Each number is 500 + 25 x the weight over its row's rms, rounded and kept within 0 to 999. Layers, rows and columns count from 0. Numbers have three digits each. The size before them is the row's rms in percent of the matrix's.

# q: layer 8 attention query, 64x64, rms 0.2, rows 0-51, columns 32-63
# k: layer 8 attention key, 64x64, rms 0.213, rows 0-51, columns 32-63
# v: layer 8 attention value, 64x64, rms 0.165, rows 0-31, columns 32-63
# o: layer 8 attention output (transposed), 64x64, rms 0.2, rows 0-31, columns 32-63
q0 084:532501496519504497459493527494472506456506533483495479499513463447530503476496528480503531496528
k0 089:562498499531500541478490534509474499505511491519484496511489506507540459506510468502478531519515
q1 100:519516462527504506512481487475510499515474482469478449523451534489515531505494541535504476487482
k1 095:495541513516513491466474510450499484555494507501497502509514527492483474467519539508465535464483
q2 096:509495460478499516491480521513515535486456567505521526475512517491492461463503526496449491513458
k2 108:512509501490493532483476505487487509521495549497537530491513514525505520465520498517475497527470
q3 098:532487518504503510497486496505532478505498509545499493519536519478493501540480496490507484530531
k3 097:498498522482557498496485480514488462503521499536534527466512500521505489538470502484494496509530
q4 103:528533537468498509511509509472537519453484524552505505514473503502500487493463483467497508533516
k4 104:461532527486498502519517511460510530472503518495510518460455493543477532522509502531494473506497
q5 112:499471511500496477463470534519489515502486464452487504533505524445483447542514483539493500525533
k5 105:516502528477510472503503534544512530490502501477479497490501507466508470512545490465516479539521
q6 107:496467495451495518526526490489471495502500471487506539491494505513464520520494492491525531506498
k6 095:508474539474516530536545500487449526494501516500521529532504519488536501505460510515514533491450
q7 098:461496500497510437500477505496466512483488486523547487455484500509555551510468489525500523518507
k7 098:519537501483494494459478519488494513500494481490518512474528574475486466513467492538498501492524
q8 116:476461465563474491515493491531466529482521537506495474480481467502513495473442465498487503463503
k8 100:477491524578524504484472528540506508505546507521496518507488484494492510475519473517484487503481
q9 104:515501487472495515517489478515485483486483536524463504470508523514490532532554520487490474489516
k9 109:544519512489504513512490467517494494483483510539478496530504528519479527559557496547513508534492
q10 099:497464467523507521528471509467489471444501477496508531489498485434496554540519486471532512521532
k10 094:532523507532550508487514511457534483463491522512499524500498471490468492469514484455538521521501
q11 097:499505478504511521486508502466521515463549496486498534473498529490506470502511493496508488547475
k11 092:491493528456503524503514478493518507457528491499530528474513507535521489467528505532508480522482
q12 101:474470545494513549492507506552477479537467491484472505482549466531510513547473501499528489491482
k12 103:471505486478505514476485504511502493521492493542461470500482457522571504510497546456525491505503
q13 095:458481500518501497533531483530480456492499478499506511489465523462477502546527489517503567476465
k13 099:481527480490503472522491493511500477528500484475501489561486499504490506500474495556480509511506
q14 091:511521504512458515485521510538507513462461501511469528466453552476538509510516497485475484506496
k14 093:534489546486485523466498466510501515480514501461490488461428491496515533489557512487518491521480
q15 095:518494498492458518480466537528494527442497474490519452544514458507547511487541470483493496510506
k15 098:504464487501444534520495520494520496470482519500510518514492478517488460489509450507489498504470
q16 100:500515476471516555507490506479473532504524488517453503501519503524501509506470464500542506518466
k16 089:496503504512512517536498526471489492554508497493475546530488453494495485476495503495510481547473
q17 105:450508493471485520490433529482497520495517502531496510468536523514474479483525487532535512504525
k17 103:467468534497430486550528541496515525523507495512506519460513475467501460519506532536541540498497
q18 102:466475522499518497483523529488544449460522498503458573564530530503509493516487516498531508502498
k18 103:474476544512529489495509499460519489466508509480436539507494543519509500488474500481525506534503
q19 106:476516465515566487498453509506522533565514504482462522515468476502523505544500510467471474512528
k19 099:503553484557509511516520505542511547568473489453489505489502498515484505511502487496524462461495
q20 097:520531508496510469498527540500498481507509435559472479481514503494493477506543507488463478483493
k20 094:492492541499544501525533476511502521502510527516474520514554488501490501510547533521498493473523
q21 109:522500490499448476501477484486515495498504458482506494502570497497509496530490463490489504500483
k21 105:524491515522448443515474506488514493504538462513499499484501475530513488507494552472502525482497
q22 101:500505510532504523547486477473460544493507486551503491510506500502499486512475556508496451518486
k22 094:498506475503504512515510521512507467485479537500489509527488528512478457501504498477469464514536
q23 106:504522487488494502459470523456455487465485459494547555487483502515504504524488520523513493522495
k23 114:485516476487491495455500502488466534481444537470541558507491489494503446504484525518529484505523
q24 100:461490438492541547495522496487516475490509491481511482462531556462548478495483513481486524488491
k24 097:492501474472508524495500456512516484487513450496513557496535522485523524486483537506490514498489
q25 094:516549527475503487487498502502468512483455539524498477484478479508484534507524514545474479523465
k25 095:528504531461515498485467521524470500479439518500484467474500514462466517475494514516480487515450
q26 097:483572521491496483501489483506432512503513501476486505506477501512551493485515451489520533498512
k26 099:504554521494505481510532538509482492472491450510540499509510532506495495525494495481471500500522
q27 092:489524511516515493524478465544547492471544507473523495453516476522451494534517473515497541469543
k27 092:440511539491491509543443464531496530457528475541521487512519499512467457518528504488517513492543
q28 101:503488490494553455578542496490473507450455497480501538497519499479501490473489450489528500489524
k28 095:471540509478511467507513443455488503500507513467498504516492484472518518476463472522526502502498
q29 088:513493501479522499488476532486474468483502528491512491503536533524478517481501454476463528502470
k29 088:497516471483508524500454519494484549470548456484509520551483466508457517507480548472475514545484
q30 091:532506483505523493480532555519496522552552503534457535514522519504503474513493488526490476524482
k30 102:494497459475534483487478534510503493548523516509483475513507480517473482551478514499488450509412
q31 114:490482488492511498540501461415522514506449493515470505503506502564525497501503489534483492529526
k31 104:522496523484501482522511463472509513500454480493497526455485491524447513486495513499459475507475
v0 097:506513499456514486552466498533513529534470531483502523511529519465493488481487514493523506515532
o0 084:545515464502480536522522525499547493477486458527451526520511479524529478539504523537516495540521
v1 093:516491507491469450507504498474479499473493492508531521475503539519481478458496504477541519487487
o1 084:505539509455516543495546488515538516512477495496497493542502495493523488482517495464425480493500
v2 101:466504479514519562529495505508484481503488519484488479500536475485503470504499519548519451500532
o2 111:501534489496488489453499505475504520521480493488497513514486547462478543498543549516520478530435
v3 103:499473529520495509499507463499514459469474538477486484494531518527537514479487505482507499474505
o3 100:496508516490491491519494538543558469553524503528492515540515504490462512460529500493468522491490
v4 095:531490516494475508505525515510513470490458444552502492476476479508541535517531475550482477523516
o4 104:512523506523551470530535500499504523555495508462467483455489492478481493501541520518527530505488
v5 099:512528541510496529530475511514491534521483452492494455517510526498532457481480458520531510542463
o5 101:463481474527457478524527516506542545485505519477476473472472513499501547492535492465509450516498
v6 104:484509527486539514528526522511459512504498520512480492498525504496482479503548509489522479497512
o6 114:491565492462514478511488508492517487510463496478521491528465507470470507516534517549464497519498
v7 090:512460517496489497514502478513499488516496503553520498540446494495481495549479450502541487463484
o7 086:494471512493476523486484515517492504488505506482466494496510501445524516499516426461465518478523
v8 107:497498495506490492482532507537499473473502472548497408532461504543485494446483516514497485485492
o8 105:469506513495516534509493488490514496499534446487569536461529538525461512509500459503496531509507
v9 115:495509495464517480507509484498495479478489461495514507515471521454499480533490480490567497501480
o9 110:488513486542496501457506519531524512508509493478460537487497511493523510498525452511494488472539
v10 106:519482472526487493508496466493533493509510532533484496517502469505527535500486490450510508552569
o10 109:516439486490502528478494527481480484529554504510498520504501494508502495497492520491497501443437
v11 109:523502518539484500493463499552516449468536509523473544498512515477499477482488494466502469521471
o11 102:491477483476494496491489558486481496544508499490493502523508492466496482494490483519532470493470
v12 108:475522539506492523467556454481525541510494509505514504531519488509467482513504484510483514495515
o12 105:531502544492494532548504535488485485493470525501555510510501501546500510538521480516533509492524
v13 097:473536452478473463500549489474520457518478519511446493503543522488547490506502481485480509508512
o13 096:446482518504490482508507493477514541538507538484552501505488475543517514478462517564462516473462
v14 111:478470535481507558525530492457509453531482555473486515490468482471465497502491544496502470515516
o14 109:518544480461523505531469484485502503526461488472505528522499462513470517526533537533506488497502
v15 107:502516484456518502503518459490513500491498493508508497505515454490500498526456503452501460536504
o15 106:529476497564492488500473510504551491518534512531483496494505534538482494485523508500458465497482
v16 105:507486511466536494506515513435482480489514507506486487510499531490549479553485506503465514497530
o16 109:511555485550517492525509515500509507515530517500500516532521456496470509443525493501506546491526
v17 099:474489524545485511469489466466530463512535569516498498508490486502531495521516483506490483513466
o17 097:487521534510535516484504536490511507509495499506503485514497510542477513493475463518501443470491
v18 116:511525500499467457494503475452533501510510470460521522519490478464532543503527521549500521523511
o18 112:490459511450482504479483533538490457552469509504490468490501471495505457508502485529497496494481
v19 100:501465484522498481494500513423474484520473481495519489504497513503549499498489445467535507486555
o19 098:504475528526541550511493535524536531492527520496517473504507501498512449512500499520467567508471
v20 095:493534507465454515488488516501515562529496486509494491500492480466470506488533532503518498523514
o20 091:527541520570501493511484529497462514501440513472507498488480490521500503491516512516487511492533
v21 101:477503466470516507515496497506500487489504523441497481508496492496519492526518518442494503499503
o21 103:494538503500526515496518488485477502530494499492498495573539532474513493477465482540519504497456
v22 098:494484486501532524511519512581510485487498476449461523479456519488503512499502537531517491531522
o22 095:480551478508520481497503504505456479513505485581496473458494523485490491504524538501511548496486
v23 094:505475512484549477485494497491504483506467427486499507532476461480504529494474508510476523495505
o23 090:492491559513455519507520469549495470504526495519488496499497501463459479525537520517529551491504
v24 095:475485433457474456544474551506484512526559519520497492518506542498478492540512508493539502515494
o24 105:534529495509502529443510504444536521499495475478507560532491484520531489464444485510486480509514
v25 098:494473512482508470507509522488527505538455476476536489528485480477519478495493482474519511510434
o25 098:482472473534490502515483500494525483487512464452464438517515496512545520521473475517508481505522
v26 102:532507538520496475523449501484499543530470489462555511542555502485487475501464523477486480473487
o26 099:518490429481471491495509528531490455511519504484445469511527497512531489497498530503525475522500
v27 098:498514487480518471500503505481503467500503513501511500483501516527559479483512520480501536538474
o27 097:486493468483472526511507477535523456513524484476501529522501490502454516476491510512460507496478
v28 106:497513460525488516483467454479503526506537497544514481474462559483517530532476523493498495490524
o28 103:516444488523496519447514491503509471537496527468526513499456515547484500514453519479536524496513
v29 108:490501526501512503522498513461481487514497492521511541502542463493481495492493564489503496534510
o29 107:527549505488469513513476510538488507506501496500502475495513469478536523467473483470530503473458
v30 093:502533448513483545515494513534478516499487530533503519452532512444489502499493503497492470467483
o30 092:509500499477523468520524472501473523483488518474502510524499521546494536492473525479503486482503
v31 107:462487480534483489459475470501475490493497456495511502519537576495495526475534523494490509530481
o31 102:489503448510496515519521520532555483505526511482539500482481501519514484471484500537542518478526
q32 103:520484479493474537501474500488492508490487497549525522482503487501506533515497511477489487547486
k32 107:542461474496504516490492478473514492474496519509518521519465456510467473510503509524508481483515
q33 102:531494506469446516528496550495500447483511528546475486496527471500505483500538521491461492516499
k33 100:583478477476464479502504550487482457490547514530509485523490502512479483510522485499498529475488
q34 098:525477483515487498529452491533529501514440524504472528529492464489470526523482499514485475503551
k34 098:538515513513501499467514506485521483509458480522427505530455471503506546512486494485537499489500
q35 092:533503527525516548485528495542546487489503533530461511489464494463518506521492473465505490510506
k35 096:500482505485540517475453502489523487503536547566509485490465521462506520477531472492484538522523
q36 105:478510503481485508483515518555531525548485471514521475503539515518488498488503466559486459514545
k36 100:490463497467510461514523499502548529500479516521517443488496519523522488529484493542503484502528
q37 098:531475473517516534479477542510475530535483501456468520490541510476474487492536524501522529499495
k37 098:496451495506518555511497515500496446507490503491464559563516558470500490539472506505511485531495
q38 102:474472516486490485502501477461517509480499457515535516479480506433481519481516477505538517514481
k38 097:436515531457478515477501518486524490486501513485518506445500509460521493473488488527537493470525
q39 094:497508507562539462497495500481498529515492487526407487488528475520482510467466505501499462530447
k39 099:507479466511536498492505532513502506539515497468442508491504467494492525424517525531545485462479
q40 105:467519507542471476514501516483529472464519513468506505466531506511456501519486493516500521467488
k40 096:457476538533469474492510475540504499484527493528511490494508500483517506514545494524531488483464
q41 099:504469527504482504503492472482516520479488506509505469529534493479562488544500454475519519510494
k41 096:505502515520486491526483489483507510489465530498536502478498533498473504463490506526467501544487
q42 107:522508470563500470526505478552517521505515509511500478473498487453465483507489478482461541510485
k42 119:498489495528483499513496461581477500563510501523502489479503474482527453523508470510483470494493
q43 102:478515514479464506481475537510517512490556503517504490529473496493548498521463510496502503494470
k43 108:506502477497446518484487521483496470483549522539483503504504453469569463514463493482518491492493
q44 093:455451501489535493535507493517553510535557481553480479528501500508500511478511505491505511484510
k44 099:478502505512505494518536550518559473546524455500448467544517496559477488510486505513519485496514
q45 094:506475508499493490486491481545512477487493487482506506536513473473524523461531520489478513466503
k45 102:539479516546501526548515484505502481489501521506503490497509503500560542446492489495513504484537
q46 100:481494480501532501576547471505504466516523493466479518492495524509549508497510504479505476505513
k46 102:504541508505498476469551436477521520508530496507494502503535525483522512502485527450526516487489
q47 095:476477491516533530527506544525475440493545484540484480500567486482510544500469457488528492501489
k47 103:456475521498570494520498500485483470507573502494539490516490452491501515494455528496502463518495
q48 107:509506508493475486481506500464490499499507476482499512523492454503490483526528454457482520544552
k48 107:521463542531478470469527512509479507480467454471506536491476508461472459516533474469503509501530
q49 102:489501516507484500477498476507492495459544546442454499496497497472482479460441499456517516483514
k49 099:493470482511455451469437495507484480491533477489478499524462484531508505461505509474492517527508
q50 099:525505539519508476465483469541480496495549465488529469483514509539472455519513509477528493482476
k50 105:508486538500491493478517563555457506462518483491518478491505510519547518532474516491522491451536
q51 104:502523503502489513527478465501506497472500463517477469454519524516530533549503517457466495516496
k51 105:491508485510502520507496498518505498457481438536492496440510479523477539508516522494476474491508